{
  "num_hidden_layers": 10,
  "hidden_size": 128,
  "num_attention_heads": 3,
  "num_key_value_heads": 3,
  "head_dim": 32,
  "intermediate_size": 320,
  "vocab_size": 615,
  "hidden_act": "swiglu",
  "norm": "rmsnorm",
  "norm_place": "pre",
  "norm_eps": 1e-06,
  "positions": "rope",
  "rope_theta": 10000.0,
  "rope_fraction": 1.0,
  "qk_norm": false,
  "attn_scale": 0.177,
  "bias": "none",
  "tie_word_embeddings": false,
  "parallel_block": false,
  "init": "normal",
  "init_std_qkv": 0.0442,
  "init_std_o": 0.0099,
  "init_std_up": 0.0442,
  "init_std_down": 0.0099,
  "optimizer": "adamw",
  "learning_rate": 0.00236,
  "beta1": 0.9,
  "beta2": 0.99,
  "weight_decay": 0.051,
  "lr_head": 0.00562,
  "max_grad_norm": 0.5,
  "warmup_steps": 358,
  "schedule": "wsd",
  "decay_fraction": 0.72,
  "decay_shape": "linear",
  "final_lr_fraction": 0.02,
  "batch_tokens": 16384,
  "max_seq_len": 1024,
  "doc_mask": true,
  "train_tokens": 120800000,
  "max_steps": 7374,
  "dataset": "wikipedia_en"
}
Each number is 500 + 40 x the weight over the matrix's rms, rounded and kept within 0 to 999. Layers, rows and columns count from 0. Numbers have three digits each.

# up: layer 6 MLP up, 320x128, rms 0.117, rows 46-80, columns 0-127
# down: layer 6 MLP down (transposed), 320x128, rms 0.113, rows 46-80, columns 0-127
# gate: layer 6 MLP gate, 320x128, rms 0.122, rows 47-81, columns 0-127
up46:555520465521522523537527516496487513500498482478430483498464504508579449519531493508510514503527565452521489481456492497550487474552511500532519509464470502504453477439504490500559591547524505493534437500521507518456475502517481509491492491516508497557521456589482529531491496519465504526475496563516458477528532437521459524497443457443541512598550492518558502485496536550480460380502
down46:508553529510510484520512536457490487449514515478468463486506548482439541509520498480459489442481502487505457471417444530494489468510468486444473552454563497501449484537465486502459512501481540512474517488524527481431470499475627494521513543477527458480520581433467520552489495538441477509495523481469536566512435470488537458479551463496511468467501525511475551516536563497480475500575
gate47:467494491525480528460455479586557511472497441465498453506474523510466545504535457442523491480547588463522464510528501537517515497511484534514496505512468490485501515461526526510518474532518452479510539506470529514540516456473516510570509479552537472494526560532488494511492441457570524444479467452512525472422468447481498484509427485478480513473495521554557524530476449462461449532497
up47:501459540473482537537465470488434560520484515531504543474499516520477526487540494483424491458459424452479542449480465529459505462518464530462498486512559527543498433456532529475462469447453556412522527511480525503427494477503536521548557454471458476481482526415517485465448535470537499545494551487529534467500476535552510511435497485496578473486481520510497534528537514551496522489565
down47:551578534534532500483506513492512426569533461519545466534490510452491445463447507531450543541502524505568512536524478508545518548480504483569482482451524502419541457581484492516495534464538500465500491523558469490560469553507495472478509497513553496483500485507462476526551461510497471504474506526516519488572494461478506541526542523462477473558467539486511467487558480499460588490432
gate48:478540520432510586456541526494435541626504520621579475527420516482521573477519452471490540445538552479577484586508459529515464520534391525492561521451427433518567485493488472513511497472443476520486494498526506508490520533463450491494511528501446449549514548547518412511551489472562482543509452497523491555500604567470486451535484540463526469583524527563427595531479522472531541496543
up48:480516558570432476483496584476442561534545573524520518493467512481461589516501522529434509444438492491447586418540411470484459455530438448431484469540543507511508501496514476484451416405489507481509463536517519522506523573474593523560504482524464374465488532463472576421490550576456464502488438566592525566506479492509441572504441481536529471560453496447491510533470513496559537519512
down48:572561557476460477470524510554428590505450417550505515534462523483562501520404480462483510388516500488545454417574443446502518562505439448479528472527449552424491483454504473509471467398470525489513560521601521469476511526391483512543424481433475493533474534467543515504576524560503483489459568532512495547450469569601509452552473476501463493442532580558469540491471482500504554466440
gate49:442494451564579555471480548552483489496529485497557473565511484517442400499562469497479468479509507519466474502492492481516411489549431502480541431498500474585540512535511531526501536516422519514540436481533473524588530505451428503478515464463457467479532515485490492477508569504525440436469521495461509521445471513474513548456551498500534547501595488488541481539524570531455456499593
up49:526504482505455565496473551507519556545483475514529465568500445554503543498556471454478460495486489495518479442473467492434569492569441524547500608449461579522509514526526483506536479444575443445484453540432490465606483422471482482436482472520534506504451528498482530577465515483475526518497483518528516499570505515516523508521414453463554455444504438555460522567469444543477561532486
down49:507497452484435490488500447495528478531439506502507481493503534504547430515508461464521526459541476495514563508525474540471451589566563478561522520469429464551514514519504500523491522585503380452454496551544565510566488405520476587498451509511502449501491500529481499523520535555476547480546562555563486456505509495508536480486430418522452585488588528441484532543472539567465568497523
gate50:538478525466444510471612464495529518439516445581481488485520453527489445488500498458470558528457539485457554498496483535504535488560459513511452437486479433510519501501545514424504477506537498511437475535554446469504472530464569490545460494489437490554560577520539460445551423488496454503461448522446502471511465438610545506458508521507479532507546521536502500497517532440509465528452
up50:468509499538472527517492481515537431560454532456480515546495509530454495424485569509496539510457552524488541474520475455486451484443603528461481568482549393491480506536483494565471483472548587532463462461447427457502468500505498520426481511483497510499539411457545539516484553513500467530545496566464447558494540531507471481476478571462486518531564478544527463526530527514567525557568
down50:506571435508518476564508485538474559599485439474513408504474463488436525523442527488526471494539518511549507486617554510533427528458482527514552405504484486506482409523493443546516503479436450512467542497516578547490507486526488556504526514497476482462538400499497474438465533481533505457519489547475490527484490536509501479494549482446512546465451502491519451473490534506541504515581
gate51:457522487527501510464475516579477501481484501448561515458480528527484543480561467416476545539494523515516480557443440515473460465535476468462602470564501518531508460485480490541570519422546495472497486538476460579455520562485511486507477559484469491528457505501490583472506549511524488528460543487461494515470439555513517560520458538520496487574470537489572499475598527479494477585582
up51:453487508444448487528435476461495449476530485575463525528516460503560487436494472512545444467521498502551534481460560569515469487448533484562529515517439508517491491569483535481480497492457493500574482509480502544540404540435400549437497513518526581528468498396497491505591532501587490501513479557497557489521534554555464471446451484515484484475521517553563513477509431478519560558511
down51:507492509506518481515501563454517536527435452401550465542517522396561480575458500488561592515506530566511500541449467575539472496491469472507416475521591490476474525531521458502487464562525480472517539536494549442446503467477447504560511447538516514514457543511565528511496545524478461452497512507516463467525497527579457425521521494508481409436446503525543485494458534511499480467558
gate52:497509514489530496421460466546533541546516480499471496529510477559532510473547463498499515545527571481548457465440554457467507508512423484556474456485480501492463492491536539511485502484529460531444434505503448510567456508514515509439495516554508511520556506572539525427525580479502553563506543502506523508562485446450471423537481529451444507523536483470530404555548506533532509435493
up52:526497494469544404488502493527549465423473521551524576557487486417485486539497506420482453517474500449494479435506462550506488485542510522557528489390454577486443456530561487528446477442489559508510478466512516434511569479526565475527535532509476459519474549479479525507497524608543485455463485458494516445514505511485473422499443522519519575493539456594479458439514484503452490495475
down52:500486469524493536483476538582519454483490510521512521513492513472516463464516509458457452459443583456535543504414542441425381488485449495585550525504416500491496495430522551488453491470495525405517539499442491539459497474458479461454508490478466436455475413508477485504568542510492527596520541471508493580500485469487467445486465458485464505511523543487546484502517566465565458477572
gate53:499500514533521477518543460513507515537570522491521424487485406530494596473516436496523541502486525512511475501478507490549508445519498457475438443520534443493539494529577635510471513486483535485484486459574492465401495514534528451535518436541441571541517526475512539463537492510534497500496426482493480487534482501501541573492403450441550446509560550509503483521558499588527440509535
up53:474479499488477505465488541474521484533478550495483530434443517515459498407544472555488485507520532568493488440458435530512474511575495467432532485492538490524514507463489459480445436492567476503494443511531496442445510518468491532572464454495479497546483523527490505478516478526491471542650497568490439556402521523512519481561612540520484509439483551519439470561524572444500510485487
down53:504511491450515440490472494492395482502460503459599527483520459507514492531522565496450479557527530518534501483500479493499443494535500546472471507481470541540520539529488460555509484496473509449602494587535523498490498464411498455478502550530480514550400466512519526472412452491527468466514477578469507474524514544502501460448455531464451563473505477505414478529474474404514569571428
gate54:500453528567511386487557469471501501472559506555491439495479497506529446449556532501493561527595449423521589519444476489509482505568464543486497544426506589523504468534505505447465466516453445528448478460467538521542500503532531472500479552458503510463481489469507527553503497515529495451416471491476486546570441494526422505530473593452446472477475399487500536516498520471454502541476
up54:503511516529537500503570498568458500436448480557496449427544605529505521499509475475451570477536529503503530512480425568536501549526456525500522543494467510477523495498442432471574480464475471485510549481485547488548523491483509520522510518461482477377502566485527503519533461467493543518471594410493511526489545455504518498450435512458490479559520504431537492515488470394477522516516
down54:509500477552572482538474484501552490528495459502499471519476448505543497419463463556479509499391566495568526484496476587530459522505504555507447459526496452475555534477539554517481510510478543437500550509511514496484504528460530475574572540514495503444527455521528499574559526550486427554576477474575526478572495437556522499507541477527483428561457546478521520497515485528544451469468
gate55:568464502541461509479572478472475566470514487593501438534477407529530482514514503582478550596501555516544543453523448521573524548549537518493516511514470477501477464421447549463516515553491516470459476493539490458474525483535535451452472530505416542566533498551500485498508479468496481483528474560472553500489500555487453496449484427489434527552559480572499473467485623567513455459473
up55:427536477504448444554475524509535490533460507521426479565451523479501537511475497500493502524559473513497477500453451540524393547490407534481526431523528414467501496496529516482451559477492479506486556503495560549497539492538586482516475533464480488439487493459517530482530449542494548505519513401514566464451565447476493548494496455583446579547452502467478442462476463518543514432525
down55:537482486498490532531482441424478525535509443472439526472419465527429518498464480526538484521492544515480465467490456602527452436410472534499538566503465563526497511532486448451537455607480543509516521493542487501492442470463518465513573456503476466506532471601525497475541466471451424518521520553509513485562553520470503491468460583476483459528482508538541492474505396470451499526449
gate56:492468422491508476495498490574518487500442493508488518437492539583534494411487515495558494520474540511567561584502482507556518524485512480560521495495527486477456490480491533482460497477573527510451498506545513509489461505446479471528462478495521518508475461545432518458475508443484569532466526469531530447423458556510539504422511479461481497479534504541395539441550457548490543502467
up56:540530475475466461526513554509493498457462578474545522472505501535515464511487418555498517532416538478493490519517517516443464511545534487520461475507562542524467460489610545497571517521489482475515526539545459453563483457479456493505531511495481435504484493483467463514475398480469490563498516533545472558466480465499494470486427546508494471485493487551506507375529548488434486510490
down56:499496494560535541512524444510520487471553505541535543489530450447439549495489506395513475444459480542458492464460534485453489516519517507481571495536479455459482470524452460489520522559479450515484426448490528491512495547497494418497494456468545476457564481534535556525503488532510464523478517472545560533499467519550462512534499509503390541484453518516545484570463474497431506470458
gate57:548570506542553439487541523562471561446426508487521481495462498458455497418512511463495576483466466533543433561491492451421489438520484443495585540518479472514451444452458528505549512517485495518426486514516465499481546532537535459520563430462482470584491529553447495440525534515524527491445489448620443546479427451425512462464463464594464555590512533435498578565547504482534456496608
up57:600527538484561442528440481487509525496534452583594453530472469534452506465489455564543539527528442464358530501474498503507603470500501421541539437499530445478546543545443571523479482451484506503545510496580484500538537495531473495514498503518552465572421474476509548526516502543503460536587417507495496438509430544464523483448507535518382526508521528464477477464478504446567462518449
down57:408483554427527498446531484508509416461454559489505364490491508492427461544518522499528474509553512530479500471555499511417581511536489464478516504474573512475499534510510520501474507478561465470532535474535496495568417608459499445526527484472448361489486540520526568545492542546493492550531434535502464465542445518455422496515523520498550436549474446514528569605512405471510439506467
gate58:503465492504435522468524555465395511481531417498518570502477513529486488529548465490521548542535544530458475494544488525531505441586499492497475506498442578446488410430553472499547608484462480422473526517545522500571474467473492454470485573455535524522496520485482474449578541543502443571443476511490538536477533483494435546477539456456501448564474560501417478514469502489481456541507
up58:493429542516492552532518528494520556465483468453479485600503498540490562502514535508483522464504496498529562575455504539521566501485511453497470480571536444443529472539418456427499493465517524487503504492491491526527490558432432524506494526547490572596524480466530503554503484593461476480503445474503480419495511478521556510560559485455512499414436499482546475501483478515454442549582
down58:467562523545523458434456494524455525525458568478445529467525536482455537448515496483527511512509399490519420507513581506501441472463525489510553485529516455460487540470470486444422466517443572501510444527518522543580457515575485555523495494421484458440505482487513565459484583467465526570453581533543513521499490508488439417579478484466471509502482517446464471555504470524492493473505
gate59:515460497503521443522511496580401561541510483437517478509527512521533534466594604527564533477524501488473530548505465472472496482511517512494567457490538510473486481509425515508495490524486503415513525501508504432492541487489516497556540488495531553540496572514492500498534506507613490484502518479531526494469472521478545517494472530499482541515530512493551503411513432492474515520472
up59:529497497498476515495518511448531526482566481503419521454532554512586452473474536570538510523480566427477466472539552458522526516522533489440458521569520462562441475499547555458492446524443511478518430448526483533554422508506507472534564497427483515442488551493471495501494448508502484449517430574566456467465543487525498557508495506476552542506490482491515543501501506581400461466458
down59:593487524501492482479513459470485458472513476561467512446476533449551495426465530495587469513474511441503431450501557482489490588518477522512467561472502473526576579555500509573460491537574499498542526467454507585508476475489498475440486483495521485448471438502504487442447464470456437469485525568526446477390522435501442556519506447477502490474485484523509473515526525561473492510457
gate60:553469503493584461509490557571465568507557563485497553449518432475441509546514589531516525490491500436567385506535437473475524491456404450487558499568556465486504554507373489543475530516468447411429430404539496402524537522506425404568501459567503522523466485478452548533500509495511527564471431485549484536519456555446456524506496465564457482525490483494544467539534562461493505574544
up60:519570506476542476541489439466516447478510493540586624500429448421501496513522514530415533432539525538407545546569469527584532470496560545479558463570513477492443470507444527480447510540471525557564450500483476500554521487559456531533421537450489568494445514482504515547540493555494437485534457575446538445507470517520497609492473494482568503474537494468501449519430476474521438490465
down60:463446476445509467575517527489512495528447581554527528491485491452512486424460512518499539465454527557551528426459502499522428457480498571498463423488505525571421543518572463514473539525486501439510479477501494493500491527507537455457490457543508531472478528483483459441568539377484544506560417536546556442519434386616457556513467533549482434428496473520475561445496436531495484500445
gate61:428532510488479492424569541518505566488503487523535512503501567521486529442534503463518549505587520470450508497423591481453545475502573412438505539571436442528479468597419484493436541543581596435479525501472536544519531554520459438481479519446441497479479594524450468462568498487466496544454442462555524475598534539476503530506525496542470462505566505412438492562522532465569396468541
up61:521513467570549497472519512478506486467524419445501545503471528579491479579431366494519502460511507509472438448506585472515569496590566486575481504485527483498522550570466527496513517417494459522505489535487453495434549512530477532543488441461514501453476480424612508457490629496523439499508467477492586508468482524469539556465531430505515581521541595463511533486489522439413555487517
down61:538513528520512457512477495489489470478550522534467567491456503588415520553436459511468537515564564489457469461457429498503576464442475462647568493524569467485502495447444440536484470474491526412465538611416471452520553455497468511548506462496557540504443517455550477546507452425514502503437538531490455490537498502525461484467469511527458572572461531476468525498529557485430439527517
gate62:474537458511500492422535526462523463453528535513492498491561501531482558513505480477495555524475501522529568479487487457523531487493514425469463522514508543504459508543477496542479546530519512508527473478530468500503468492533569469507483455496499510546524465485518466494484457488504501554514585516509544448467511523453569464498486542469450432436466510506539532522505547525524517527540
up62:538548494524540408546501498479517488506494521499577514478554484413417537529460446415415476499516513511540465494570458486462577507469432479503482470476545499546495576480517546510530466525498519500461512478559506498485510425526497482485552533472545526482498486450456475569525520504450496517541519471488505516505486542501523497509510519514522500528556487555546530513473479520477539477446
down62:438449434521461514510514479534488499500545509551509543511465543545487514474563490514527505477501529477484499479434505472566512474577522494542513514472501517493480588505546460459406511572527496514546492562515477497437470375497494522446516524514535467481434552485538512491493474539500514525540565514483519509520495496446488429491479522524477467534466484525485499485473500505514510581566
gate63:510497505546548485420538541541486515517485501518498469464582397536508475460486520485575536475482550448484474416426513391532425468559448490571493495513492457419484466472449573527547457518514541513470427537488567481495517452479399474526504423528439516525547568506485469478580567485543483542485481475499497491559446494487509534476500599492500528492471468513469421517590499475463415535586
up63:540493507509458474510574433420471502475549517478477501506548509493536565536546507535565501545559449473550460500474571492538515514489453531555569512448464605489574511470594527484584456508514478510518508466582508473499506471479518479522534440536530527483507498542478540506445556550567454507513447463398510421438507552485526539575442446521577514507566533457511514469490464526517470549543
down63:551487509503373452481442480532584598470503424498586514526492528536515549544475474512499497487502518536506496509556478467504579485478499497630476521465478447528530501537534418596509509516547436447467568552505516473538463529429497514478629460527430469505557441488448523533496420471494488463476538471465501450530435502505455464501511532479505539476525543477446468456520545429491519514502
gate64:525556514462481394546521475514429482485450442469504445482535475521477560466513513497438542470506508533570517551519459562555520508470401475521530506533506463544568531439479468504483523506421459515477472499509496444540495523485460542522471551563446507520447496525534541583489484499538518465473457507550581514485487477474497502477517514489481484438431465482527463508505476518482517476530
up64:486535495488512434490483470520478503550536472410449523508502519506472532468496557552575500529511477547535521509545518537446446484567507519489516498546454467458510522537497444558570435474511446548506508462518546490487488558452407464447525468511537523546507458446489544520550518529521510535485535518512537479528479451449512442502456520451495535508450557596519490562510500518535495512456
down64:545445496509462464490526489558477512536447506453457465510522566502457493539457471462498471443513421467490502456501478468537502477459462528579497533511523505514521408508413510509504507460462563424509543508471493558448538558536511482476512521464420503498413506474565480448492506550545531544490527493421470482505421517550542467459508489480544481497486550509485494494539543492447533512497
gate65:464570534548552490493541462525443482512502553564452534519464511413425529521500456480461495543526546479456527458509524482482480466549498451484516478587516520490462528483427582468501492542563565467454447547545396488519475509568483475512471545494499538456482563514476507472533564526504548537504493513444498463493500541485505492435552536455509503457572494511414552395496534459496503478437
up65:532466520487490502510537511500522532515503439461562439561508449564552533439480453547522534545524501488535528557393463576513476499519429588520442551480484543454527473599490468569496552519480505530526511483497542506500421488490458484549423427467401492525509520485505539499483436497518465474513482470478566586511502488458545584440439485545463414515448541548463538508494492479478499498535
down65:562547493461509515517513462561427492498444522448486483541461469523505466464512540517495383562561511456519553498536520456508505477555548530501484485545544410476449494526456453505482559490517489519399429487545534469540458518511414517492354435457420536506517541517527489495487581502543482494500468491548566549466509493551488570469457498528553469450526554545422497457466447457472492541524
gate66:477466494494535507425534487445460509493544527498445511502567507460456474511479486420515543579448431406514555518488493481471510508507549513432468478512456460412565484474506572534476440544493441431434471496489534478552519534505481460503513532493473504467522544510504462436502498494599457543455494474496444514481481491513491531414505463402482420442510490541530549553545498518507488521518
up66:524563501551599495508578554489512482564477497487443613530501492492489433481509486511551476544475460498525517491471486491535484521454502424496487428507507438504553506493503583560502523432492504493479470410497493390475500511488460466475495440472495476482450507483512502534473520511486459507501532531453448536528555465470527493499535471556401464510524539527479482545550515525485479501498
down66:478455538486522498513475504488487488490499555551417543537492493430490516487508485487492436504470493457560493490517537478526520515510525508469482481560478542407537467496445570475523458476528494522581506506466465506493566537413537473492465516467441434455540483451489441485494484537471432631487541456505488508436441446505546519483505484541487406512534479517543492536458475524430457483501
gate67:505545542574523472449487469516497461484522605502468425485505517482476477491531503523458495472535464464484546519473483438496531433532483419578555490479471509510467443566464407555506535573510455508493478454449486566549446542581509495455509464454519450553528529438483524515433507466495495420525481505534495543450504515508562615537532502475493507466503545448441569450525463449533493550531
up67:482547518515447494501476548506569543515448419541501511616498533450464551433487601503492476508551555499458437506501437552539529505491514456542531496520471463542513476482475509496502445438441487581473542481450483561563480492504495487455441517457494517576488502484557527464517548560461526580557506425565443470472470485498574434517528548535506517483445412580461564478484537517494554536537
down67:508472539520457546531517477499471476575546604470516467556495487462494548438535534492547513512499472478492491557446467473479545536507422480412536490482528416471423524487471377428506538460539461479502431499540515445495508500505464425461486569504527465524500555448511522543476466471523512495531460455495543510387589489466543489460502502449531462585520488549476430513504448532454500490442
gate68:477545447504534530507506554527427462510473518526532503485572492477505516490512466399376528504438548499527483491569403479443554515581436492501485551529467520498493510492542549469484541510391550491442551447501500486542511522525556436530420490416521517422484480532511501494538591462494576555423522531580534516480467464475506481472497524493458557570522470513428476490511509494452461483494
up68:551574491464512495484525558480483476496511487463538488531460490574472550398484459446531527523456552580494542545561467439498427570592536475467582542516510546486540478474491482484521543535478469470456488474500501511498571488564504455497495486527553551511467457461479508419468503474515515466469520470469406546451504509429467524474469532469517469512585599566542464478513497466521476503548
down68:514489471503526473518499458508521475526543435487587522499502522464445553520446448514576510465533551501484539574492516564509487486501526550525530531511524487516506497521453505546476516480460455528551549565411514525420501514462467445409512526498543523492499476508475455565511469501545469474512507588440577496464578486519471553513471546471473521417578433571567405473523533526510473561521
gate69:509469479534552452542460492522445460503478491522546490522533539501512542527527502500451561531467485539448480429547499496481523487482520434468531440537568450499494514472525541472528452501480542481428453538473466543503491525492509478552499545495457505551509523476500474467521552438466520446549450539454461493479456488504517508448452491480478522472577512488484500555519509452528579463561
up69:458537507537465459518556510469477529517464567514528524483546497536484499469573486564506532478494452529472447428449535501509511485519477473395513549533499523465556510469441494500534504524542417493487458451555471428509600488512471495565516464475487497455543604507465428512453545506559533499579457480483527557517370461444543501484516457516457574467494501470509520507509508444548527541496
down69:489512512530481532481496467529456527468491513509462503500501534545423493457546536528536451462482469531432489454485480428487559474459533414437497468484531539491486556512424527480556520554446430453538462519511569519549509510466518488477510520503469587531467487502474531447522550482498478556582521452519424458485457529497514430405455545484481552525471530514507541536547517423515458507462
gate70:446465470539493491500411500588488486504524598513547435522494492528464549553520444472509569433491437560507502484441578502571519494522478509485506510536601478456482510507536448466492542539511518426483449520464452436570489515520517448549449492476524480481520460459527455528512519472518479562528467540536570532464465510565561542433521539504537482487424478449457496493545497563499479453516
up70:517485525408536487502539473501521559521519465513505546535524507571510504504612519470550565481493436515569533499545517542497492519580459497460544503454522532485534557498448514478418430534617504424492525471553497439435542496475475492440541496553527498553484515498556472473524551555495412530489546501549524526557437473530472506463495500545444591462466515461494497524430448481428531501487
down70:537513516464470484489493546535510530457476476462497448491562478534552504550560529556497508585556474557502457468496457383538502500555486518568594414548505453529535486481480502467489516525504485457491559520473518467463553561488526515493537458475466455572517557527502514450433447493450575484472516543549507454532516515584571472519530459589536514450489479488544507503525383478506550582524
gate71:380557472489512463457477493477501486542525470482522519525533532553469555441557465448429507544510538522524487536508585522505510527560500484423499512549509461429483443462530478507567482454554559510410409506515521487487506578519502598539449468440496522510511480496515459502551562456511525549517476567403494566516468494528506480464520468418440413462562470458500513514550484532564442488507
up71:583500429413581517509561555522452459502455517475497433447566527491548482457455416458432542486501454486441523494485526506506519434438411427473533457474556498499518468463496431547535491479475578509498516511432515466517549445476506503549503437537489494537457517513544554534532522525531483429527485414517474534463514457524521576516531494487531480437522471505479456474508458505533426420543
down71:554458486463455513505481464452427496537520482445496520417574495469468446446486516530504507505467502554496536506498494574444432555494494587499485534483577444495525554522567453518525564577445502595503496448503510500525520547527510551514515483544518514533508438503397498482421488504498471501519517453559534450558564509439443571514494469506547453402544536528440466574490476479515485546461
gate72:504516455522504459475532546538459486592596465512480426499448459473432511475566561477477501540544541528491411480534557474498501508526474556482515524435529537491460467553570552552601529515487579446431475507578489525491458515559449476526515479434555504430465561503457470468552536496517502556550510554529498542533452472523519520508499480515543576510495498541443455573469553586408489427447
up72:501555556413530485532469527453524573496493569560532509483448425490514439510566440547393463506472560507593463468483514433465457527517460532455494561549498489569526525460461494469559539541485424509492511456386486543436520419533534523449529467529475513478461491494499503497486523494492438444509536480494438494464489454488480518495453537485505515546523486480412490440539510495435545497549
down72:483498516549555464390546478447528542474529509590519552481480509460532505506488558574495542425464489412492460417556549456503531582544512461569514501515491556485514523521499568488459526425513531565493436466481503532518496512425470433533433444454447526490501498478482538593429554495459436455487488506434479448479584544547498557530501468488486534422477478522456492526494455509500487474513
gate73:450470457464501425495485536629474499482556406598553463548471474502465544474481543519473474530533599510479513465506528495458474484476556456503552454475514506492484456527529497541488466504473527451440471523461502441514457504527514459538460594466460479568472498499441555555510584444482411566481537504605462543485408513449523459472492466460534522485521466438591526509529606527635596539493
up73:482521496464601527516478466553580494518543514444496463519477499524516558540499537526470523490494553561536442527505477563487407468520512482509474454526514511458463477493589528494446481509463519504511403484493525458509500521498458536547479461580499521437549447537537509520546425424441513535456450571465578458509559513589597512528470538462528510475502546506471519490434616578505522538504
down73:522452446475438534461504512532444502450552473567409466501573477476515457447485552475542475508462467550408484468457486498462483425475443467503531499545494425463535545523520522536483512490528505504533420433531443425553522554535498474514463462487575447456482525436498494507416476545437465505515465449459491529490478546488417501593512439530472444550526514541467516404470448570466486559448
gate74:515520469472520591501460563536403506560538493493604493482525485545511517518524524476465502441473585513521453567460493520543518467605508477506575537584553494470538446480487455407544492520526434506496557535509473442501578588517539391483470528480535444459500465438482516454516527510537441540478527462531569504520460541488439493541458458475512472474430535432465549514543462442456484465543
up74:485476485526415513445483477495472465551564573417533473525492466503486504499525532581506498546534446483441526455511572504441473558574484549518514513487513509470487502549501491523555505567554467487461492526525519538481545467502469502500566512537538527491522465513483529540516479542497487523520491592604450517429455496529510428513496493528446523531487489482464522432495525455385511468501
down74:509474568473515447531477499548500504450478497535489543579484456420481440377489537446522436469461463448439572520574520477493449504534504488541548520471470514485549477498451495555473526483516512580540501476475433477505451467457481521541452536460387445511500523493441450504451551588515532470517500483458497513449470529480537477494488463498509458506539488507459462531449459483588488472473
gate75:464416470510487477549474481496506505504496498555499481437501475524483521541533448478471565513605460431481427519483532495532526504544397544506532463525511467496532491529494552482464529500543476498420533559517489472486507519561550566520405541484565493487572511517508555534525483492472504571513539520470510473542493510547515473412535554536489488496501480465540507481548489462520555498487
up75:454482535537536491543529465511464455463586375464486504467494497437486490550463515463459487499508489506526537480562514559520471495512529563554437515501462527543491531422541468437538548557496524543558497535443453438489454488523511525449526504499466540456489553572552468472492448490513486496517513485544463461532530533483489420495498436525500549497559481488518472504546459630415495517469
down75:548470556479370559494632472532566476498498488486505524545461489442521511502493465561530542526484552380489447469509552509482537496508517506500451466483438543526522549510538522512513515522509478454466456541458465468498472481447432483504535499531427537483458475478519458490439507456485510481547518451541506556569475471495467516588454479527498459513539509578554510541422489462494499555475
gate76:488496549493480523502536559505550488569507500520452444483515505575507486538526460465488503474459569553534504547497503494532492476530474494501522467473452486483525418515547494497564603499513552562488460531507483469446491550535485467530496451478502421511517479542484518496509520508486417476479487512486509484498452504477515539503507503418426511504499522464463516493520517501516473451497
up76:561483485497503501425527506522544459509488524449521438452462515493538503490484535510445524481508487485550455517449445539483493513497503473459499469490523498494488475532502456507435464475443474465503455481421435489507526522535485499475406540427476524468537498409486534503439522477470475516469501533568554448515564509516514529499472503461500581504461446501480514510400506531503460460575
down76:496490514572535462463544548490533491496450515491485455447519508438497545517508463563543541459469537473561485501551440539537497567512521568446517536527452532497503508488526532522519526525482533544474469501464508420492501621528458513511430496484514530521538519496440505381470579512518457477546489498543532451484457482499465468469482514468559506491468573530529521507522482584542461501534
gate77:492508477491467504464446570543558447547500515533461498488485457544475502471612457489520544463489535526488470490537482575524539461523552454569512488527524553496471494529528526464567511510524504481497440560478494480573477556484559479626545500476524447486505514493563454464602602490543496565492517490492497561553473458506503500504479500536528518570565623484455514448515525438469497455568
up77:478501490480490475450590561505528500506506493564494519499571564538490425506399495414460492531482466516535542541528518464499497484527490519513506472526519552467534559561473517540545503527527502449448518481515475479407465462467570534523544444439462504419478494563555483483540498460528488523483538399534469539481512489502419505440540598482458491508464516576529562513477497499511441469475
down77:519482440488401468499510542459568477613553549499475479467545487490385487568483553505520499462498455438489475539480488550529475425505450476501519485522485453521487463500579500492544490507501477485500504525470451481498498516502463481515492473507572531433502484487540570456511538455549506575483474419496486454509497447445508519442482514468537542547622545525430495571506525531521496496492
gate78:468470548537504541495510523541449555488425521542531440507515546497545499547504500477439526513472536490544517421505508498497521529543443480491530424490515542518463453488484449505526501501469505480502442430534481494585443496510473401524502513432538619476505578461488504545506501516507497542498503560502556492518481554470542482496451450430515497469474519538435450490435565479480520465469
up78:509487431483445526462517469521538470451528503591484506415443512538468469472496542485471467475492551429538515531462532531527453504507542571511536489552594559536504467521526469476433428509520537538516510544501508562504543509502548502465498509553488508507531514510513436513505468448527484526473532501465457481409531565560482486469489481515552548511496491521467479458478518530506403532518
down78:491499487473520560502493536486579478463500490496512517489547488482472516457513517554448494566493488475470533573469449533549514504498465482504483551481505480549556537519543512464499555496489496489480563401494452492396496472577538565510528528468538493453499445495565516503523482402514517530550477448543555483525477502534519542534557578594513435509509442517561500488562468571496514483503
gate79:520533457486546530498534528557510532544459493507542495506472559444472531453533525467524544482465561483547503497524534506510471499503496466452553519518524497553522465468543550506523462432511586504487436533506482463518432494484471513472460502519466493481519530534503452471450541530532570482510541477485492529483531484483544553437510475457473501501460536546514489482530529583502472587511
up79:532591538502521494523498470442508487476499534528495520541477432500406528502500494505495506487535498476509470528495473503518488455472528460536518425547567413500547513497447459491470531532491511519515488483392545515391477558575438527480414540515545501461505432471452487527513396487496506505497536500544489461526493515487489523448545472479518480503493511470466526505500549517505480558547
down79:460459509505537516544537564523557512517462577507599513493446539476497559559517524546549511461485565393477457494459491463506457470491451514559547525493534484470522472479508532486460500475498526496520472500438517457450449371483510454517443478495501564561553489463513489466482499466476479496568547491503536545535543487562456547478541554480523519473474513558502500482532575534487479526573
gate80:474544518539529430504504465506519499533514509450486485555491447547474475467531458516501448455502532495514506530532484527530533418545479412536518502530450418439531512474420428534535549496554505448445524504542543505511512489551490458445532545434461411547536490504512445574561475574527487566522642538484513449540447452483490517535519484496432413418464440520428441512558535497462527508518
up80:510479430501475512528479500507584518489532607518543555515570538499420461459480521440442426503470478447405603518487512501524504460476613487485507436493495523488525463453511475564469501559485511478480509472459455467542482529502515487530534449458572466479572457415534531551501468489485566513512499492463495499455514552451476653501517529472536445454490471441433427484505513532530428498496
down80:473510464528480536527497480533469561458507525497500451579450488544495529494438518543559540527565582533540423554470463570529563457512539476484548528515501456561578566443482470498431489551491508540546448492456483506451483456507440562412494527541561495575445476444489521443551484432553527513507496410481523475405476444447474528474584436499503517562448498511436411430527521536522492509464
gate81:519491543614512503531588569522465540520554521456505468534559437489487519523599523487503507440503442444518573530558601491485439434477396509480485547450414482445492435536470495491489468545505478560439465460572487530557459478520453408510526558507508532473506539579474488566539479551534527458473520455565500460584472523515482527630518492503467405484519454561484495483487580496439401470479